Weights of a small GPT-style language model, trained from scratch on English Wikipedia.
Size: 9 layers, width 640, 5 heads of 128, MLP 2560 ReLU, vocabulary 32053, 65.2M parameters.
Architecture: LayerNorm before each block, biases, attention and MLP in parallel.
Each number is 128 + 32 x the weight over its row's rms, rounded and kept within 0 to 255. Layers, rows and columns count from 0. The size above them is the row's rms in percent of the matrix's.

# layer 2 MLP up, 2560x640, rms 0.103, rows 2294-2313, columns 480-559
size [ 99 114 105 103 116 106 114  94 102 106  93 102 100  28  98 109  98  96  95 111]
[[102 145 141  91  89 146 191 145 160 123 159 152 144 194  92  85  77  97 181 135 150 178  78 172 168 124 143 158 127 146 108 139 132 124 116 167 193  87 173  75 167 151 137 208 105 132 121 147 160 115 107  93 132  99  91 113 150 104 135 186 128 166 188  99  93 161 141 166 141 144 129  95 122 100  97 158 120 114 115 117]
 [ 59 150  85 153 167 127 113 116 125 116  96 126 127 129 161 139 140 121 125 138 165  95 156  94  85  94 155 156 160 132 188  88  99 122 137 110 126 111 129 223 131 157 124 123 167 121 124 155 111 117 140 136 150 113 127 150 144 123 106 142 112  89  46 111 120 121  71 134 123 154  87 143 194 148  65 101 151  85  96 187]
 [140 179  85 191 108 187 106 134 167 109 148 130 149  83 138 149  92  83 175 101 144 145  69 178 180 153 201  95 143 144 142 127  89 167 166 110 162 178 147 159 132  90  88 122 119 143 103 126 178 123  95  95 110 155  77 181 117 131 125 121  82 143 128 151 127  87 167 116 159  74 174 135 116 103 131  97 102 124  86 154]
 [104 179 163 178 176 113 151 105  95  58 104 141  79 118 108 128 156 174 178 105  78  73 158 143 114  99 144 152 137 129 135 108 151 117 131 190 119 128 147 155 103 141  92 157 131 163 120 166 210 153 171  95 110 127 125 115 125 106 108 168 166 100 123 132 183 147  83 101  83 113 101 129 100 113 144 154 137 138 130  98]
 [ 91 137 149 213 110 153 129 136 188  75 104 140 163 130 134 121 113 114 150 131 138 148 110  84 132 176 127 127 130  48  68 132  72 125 105 114 140 132  91 108 163 126 129  89 149 182 105  66  71 108 102 152 166 166 218 173 131 139  69  76 101 131  97 152 162 165 147 136  49  88 135 143 133 132 134 137 190 125  91 126]
 [120 111 143 134 100 116 107 162 175 148 177 100 162 153 107 135 158 178 115 110 150 186 130  98 135 183 127 185 134 105 112 165 147 140 161 144 181  96  98  98 128 131 122  99 120 144 160 109 162  86 144  47 155 111 170 128 132 148 142 146 105 107 110  78 152 125 104 148 159 207 133 223 157 126 161 116 137 130 162 165]
 [185  93 114 216  89 133  99 111 152 157  92 143 115 155 119  94  62 100 146 141 125 136  37 147 182 170 121 125 141 106  74  97  26  87 178  62  72 139 102  99 164 112  91 122 164 104 119 136 134 158 100  88  97 114  51 106 122 133 159 160 121 171 140 116 123 153 121 136 122 112  88 187 174  95 117 112 158 140 129 159]
 [115 141  88 117 133 119 124 118 134 159  75 131 137 101 174 190 154 100  89 129 159 156 110  92 118 132 108 115 124 147 161 145 159 135 165 138 131 140 119 153 170 150 141 138 124 158 121 114 156 205  96 125  95 160 136  65 127  95 118 150 112  86 160 179  96 128 126 129 140  71 152 106 177 144 147 139 191  75 143 105]
 [ 98 124 119 125 104 109 158 120 169 124 105 103 137  71 163  97 135 135 116 125 170 191 106 115 217 104 205 119 194  80 136  32  96 184 117  92 143 142 138 119  80 140 128 171 136 137 130 114 138 179  35 110 140 192  96 132 108 154 110 149  91 101 184 157 126 107 104 139 101 138 176 148 142 121 157 162 109  90 113 109]
 [173 120 148 117 182 122 123 154 120 148 105 176 175 127 133 131 119 138  93 127 124  94 156 124  99 160 103 143 123 100 157 131 107 114 151 200  94  98 101 134 126 131 128 136 133  90 188  99 182  94 135 139 107 144 127 151 108 105 134 142 130  28  74 137 116 126 114  92 120 124 113 106 122 128  75 126 106 123  79 177]
 [152 142 114 144  67 142 186 124 161 119 137 183 128 127 141 155 131 156  84 132 175 120 159 112 136 127 151 163 207 107  82  83 138 133  41 153 106 164 134 115 126 154 103 108 173 143  76 149 117 116 142 144 176 117 101  87 128 150 189 133  59 119  88 104  99 119 144 161  57 131 102  70 109  96 127 179 148 140 115 139]
 [140  73  86 178  79 119 165  38 105  90 136 142 134 213 103 175 141 136 110  96 139 103 133 113  77 126 157 112 153 105 141 127 120 149 162 100 173 178 111 114 122 124  98  95 111  57 122 128 179  89 124 117 155 164 180 121 124 108 117 130 118 131  98 100 146 151 102 155 140 142 155 126 135 120 158 122 133 124 118  87]
 [123 147 148 144  76 139  51 126 145 126 145 137 175  92 144 178 207 174 145 132 181 138 131 154 129 101 156 180 171 113 148 106 117 139 172 148 138 179 139 134  83 148  86  62 135  74 134  92 153 158 113 184 130 149 103 132 151 119 186  94 114 164 125 192  84 146 161 136 128  83 176 167 121 115 110  80 196 108 126 150]
 [136 163 167 170 110 137 136 163 116 125  93  81  73 139 113 131 105 128 139 116 125 106 152  87  97 149 122 169 110 143 177 111 127 164 189 101 188 115 136 126 123 148 100 107 177 128 158 141  86 128 177 143 120 150 208 126 184  78  96 144 121 168 165 122 167 251 149 172  81 188 101 111 176 132 148  83 106 147 127 111]
 [196 168  60 118 156  92 105 123 116 183 121 136 173 126  77 146 155 192  99 116 169 142 102 148 156 115 166 110 118 133 122 104  97 130 123 143 150 160  92 171 125 127 134 118 126 158 210 133 199 214 134 138  87 172 138  57 118  92 135 101 130  57 161  92 144 141 102 128 130 148 127 136 189 116 138 117  84 160 121 164]
 [162  95  52 133 111 145  87  90  90 166 116 145  85 104 165  89 159 133  60 119 148 126 129  97 177 157 148 112 111 105 139 192 121 145 128 166  95 110 161 129 146 118 129 108 150  94 143 115 222 179  89 134  87 163 140 131 131 130 162 110 136 187 116  87 125 116 121 131 181 150  66 128 142  93 125  58 113  75 120 148]
 [170 180 107 102  89 174 127 113  79 113 113 104 142 161 105  87 106 173 123 157 153 138 144  97 120  94 142 161 167 142 122 132 184 136 163 165 171  94  81 116 106 139 145 140 194 132 168 113 126  67  98 196 103 130 139 158 113 124  89 150 112 101 116 113 120 191 100 135 117 116 162 156 146 152  84 139  80 128 123 125]
 [137 143 124 110  70 116  95 137 195  73 176  67 149 160  84 157 153 155 146 110 116 124  85  71 106 118  99 120 163 139  80 177  76 121 133 170 164 113 123 162 106 107  76  70 106 126 108 127 147 138 171 136 134 102 119 129 141 124 181 150 105 122  89 108  88 139 129 127 158 123 129 127 111 102 157 116 217  83 129 115]
 [100 122 122 164 150 132 134 200  99 167 124  86 133 171 119 166 110 152 140 170 138 145 161 118 121 133  72 191 178 117 132 118 132 205 139 112 129 135 168 122 104 126  78 142 101 142  83 140 120 148 183 119 168 200 152 102 188 119 159  99 126 165 122 113 157 128 113  92 167 101 137 125 158 157 123 142  87 171  82 127]
 [150 108 170 190 134 124 113 155 115  89 104  85 141 135  82 195 142 154 157 162 160 147 159 124 171 166 122  91 109  82 130 105  42 152 131 146 149 126 184 151  90  74 157 142 167 140 170 142 195 148 131 143  79 165 154 126 133 120 139 136 139 128 119 103 152 161 159 146 134 121  99 148 128  84 115  94 136 131 151 104]]
# layer 2 MLP down (transposed), 2560x640, rms 0.0951, rows 2294-2313, columns 480-559
size [ 96  99 110 102 112 115  98  95 108 116  93  97 104  30 106 103 104  97  97 114]
[[129 134  83 130 158 119  82 112 159 113 118 126 132 151 168 143 158  70 109 128 135 176 147  99 132 178 157 180 119 152 126 146 153 107 164  96 122 116 102  90 193 194 130 159 183 102 140 131 107  63 140 132 122 152  88 175 187 144 136 122 175 149  90 195 164 189 125 143 112 133 168 114  91 132  96 136 147 138 114 104]
 [ 74 129 121 116 121 128  84  97 141 135 114 138 116 167 172 119 100 129  29 116 126 115 121 133 128 172  95 181  78 110 150 124 168 145 136  83 123 118 157 140 134  97 166 175  97 104 101 153  54  56 146 104 151 129 163 114 191  95  83 177 146 139 134 129 142 129 134  82 132 154 210 130 109  98  91 140  90 108 111 109]
 [132 116 161 207  87 163 154 153  76 131 174 107 139 130  77 166  63  59 157  79 105 139 107 138  57 149 157  78 133 151  90 144  54 139 128 111 161 149 117 168 108 137 174 158 138 110 143 141 158 128 106  58 130 117 107 100 113 116  95 112  87 218 165 120 107 152 153 173 107 124 152 110 108 148 128  48 127 112  96 150]
 [144 138 155 131 188 199 152 106  51 114 116  68 123 131 134 112 119 130 130  93  60 151 199 150 119 185 125  77 119 110  76 149 159 138  75 138 132 133 155  91 120  96 136 141  83 114  95 134 136 143 124 138  92 108 135  89  92 120  74 185 150 101 120  91 121 133 142 198 120 111  75 142 102 109 140 144 131  97 105 144]
 [188 102 118 116 164 148 163 120 134 150 129 130 106 155 174 156 145 120 160 138  81 142 128 125 133 148 152 174  94 124  72  40  49 173  47  67 102  68 119 103 124 141 165 134 162 139  40 161 163 166 141 124 146 105 155 140 102 153 107 112 136  95 144 176 113 138 149  91  81 139  99 155 139 150 127 164 183 140  83 115]
 [110  80  81  97 167  99 162 185  80 131 152 136 108 151 154 157 128 116 124 115 113 172 135 133 103 158 157 167  37 150 133  82 240 120 152 127  92 125 143 120 102 151 109 127 130 159 138 118 121 139 153  59  81 113 130  98 153 116 162 128 113 133  84 167 118 121 121 133 116  75 123 124  99 166 180 113 154 180 143 110]
 [139 111 117 101 115 178 171 102 148 175 132 121  93 145 131 135  97 175 133 111  88 200 139  81 105 133 175  92 168 160 133 179  93 118 107  98  78 111 127 133 155 129  93 125  80 115 206 129 132 100 124 115  84  94  89 124 162 158 154 128  95 116  99 141 150  52 133  93 133 130 127 153  54 146 100  95 139 131  89 124]
 [131 113 120 138 111 172 133 135 148  86 175 150  96 147 110  51 157 169  73  80 143 106 115 147  86  74 195 114 125 116 170  88 148 135 134 136 151 133 140 120  70  88  78 116 110 153  64 165 101  83 122  64 119 122 145 170 144 161 204 119 125 211 106  71 164 149 159 141 118 142 158  98 125 165 186  97 114 139 132 142]
 [109 129 181 170 118  88 118 169 112 150  97  92  84  71 137 110 147 117 101 123 113 124 190 141  83 110 171 157 147 110 104 173 175 136 131 141 147 148 172 126 143 135 144 128  75 124 152 152 125  98 102  91 148 125 153 130 162 131 110 139 116 104  80 141 111 133  93 129 124 164 115  91 111 127 154 118 172 110 144 157]
 [156 180 200  88 151 143 195 127 126 169 179 129 120 150  98 126 137 145 138 134 142 135 142 154 147 116 105 130 126  86 141  87 130  86 131 124 122 128 164 124  88 135 138 127 131 175 152 154 133 163  93 142 149 127 141 175  87 100 149 118 103 134 130 121 149 103 157 138  66 113  76 211 125 146 112 137 108 133  99 120]
 [197  91 141 116 132 121 126 147 123  99  77 154 134 109 207  82  79 130 142 133 123 173 138 179 156 143 125 140  86  60 125 108  90 175 121 183 104 115 112 139 107 122 100 107 154 160 111  73 100 161 210 126  92 138  79  91 160 102 177 155 129 129 115 137 135 109 170 138 115 169 168  64 150 124  93 112 151 132 150 136]
 [150 100 132 103 110 118 101 183 145 154 151 140 109 108 197 178 112 128  61 131 101 176 127 112 131  90 120 158 120 154 144  91 119 160 166 129  96 151 123 102  94 104 127  81 146 114 179 174 105 152  84  73 138 160 139 132 127 127 156 110 144 116 114 105 164 112 163 144 124 144 167 200 102 141 119 176 117 153 164 109]
 [ 72 102 138  81 178 146 157 170 123 119 136 156 104 133 162 135 128 144 148 138 136 172 141 173 134 107 118 161 132  83 146 132 125 107  83 146  87 177 126 155 196 135  89  30 198 132 156 128 136 170 125  95 141 111 147  83 151 146 209 105 128 154 172 106 110 106 164  98 102 103 168 121 198 149  88  39 145 104 148 102]
 [107 131  83 150 131 195 122 138 145  89 125 108 132 106 123 144 162 118 141 216 130 146 201  66 120 129 171 133 180 116 147 156 126 173  95  75  80 121 126 143 192 155 159 143 175 146  74 108 182 130 148  89 131  98 124 160 158 183  97 107  98 126 173 142 158 138 180  87 132  56 139 122  92 114 152  93 124 131 118 139]
 [115 111 111 143 139 101 164 125 152 202 165 146 106 132 165 106 130 114 117 127 134  63 141 115 133  68 158 103 129 124 121  76  84  90 130 132 124 190 115 125  95 105 134 103  92 170 166 105  73 115 160 181 150 146 193 102 136 130 144 140 115 109 100 138 157 155 127 149  90 169 183  98 164 129 179 109 104 191 117  96]
 [ 95 113  90  83 142 163 148 113 113 205  58 189 138 103 195 157 130 128 132 160 132  87 157 116 145 100 178 173 158  81 108 142 149 100 123  85 140 113 141 128  94 141 170  85  98  80 130  86 201 183  98 104 190 112 118  66 155 107 145 158 158 110 128 116  85 168 179 147 130 157 100  67 102 110 136 110 145 113  85 176]
 [ 88 194 144  73 126 114  94 135  77 110  57  90  78  85 136 189 100  97 145 152 183 183  92 148  87 131 159 131  96 106 144 124 119  90 142 152  65 102 113 164 111 141 141 114  85 116  65 142 137 146 139 168  83 170 148  57 128 157 131 149 196 107 142 125 150 145 148  99 177 160  68  41 102 143 148 130 103 117 140 152]
 [159 140 161 175 139 102 179 127  68 152 107 144  88 124 134 174 116 166 171 115 139  57 110 165 149 140 175 106 117 150  64 118 144 150 146 128  97 103 104 162 120 111 177 103 116 136 152 158 137 120 134 128  81 121  57 106 140 191 196  77 110 143 162 116 203 132 125 148  95 149 126  94 142 128 133 110 123 125 116  86]
 [149 176  55 115 113 158 119 112 124 152  73 141 126 178 212 146 112 141 146 132  97 131  98 117 128 105 125 147 106 128  83 129 110 153 133 133 142 132 214 133 153 145 101 116 157 109 107 145 130 126 112 113  92 109  79 170 152  92 162 122 124 109 179 115  72 117  86  87 118 132  89 180 132 137 139  65 132 140 110 105]
 [ 84 138  92 131  75  72  92 162  77 119 142 118 169  85 103 119 123 159 105 131 139 187 199  91 160 134 120 166 148  98  92 130 119 142  94 187 161 147 101 128  89 107 144 132 151  97 148 108  93 175 135 113 153 130 121 175 142 115  93 143 164 167 167 151 123  80 149 188 187  74 132 147 131 117  98  93 131 168 111  94]]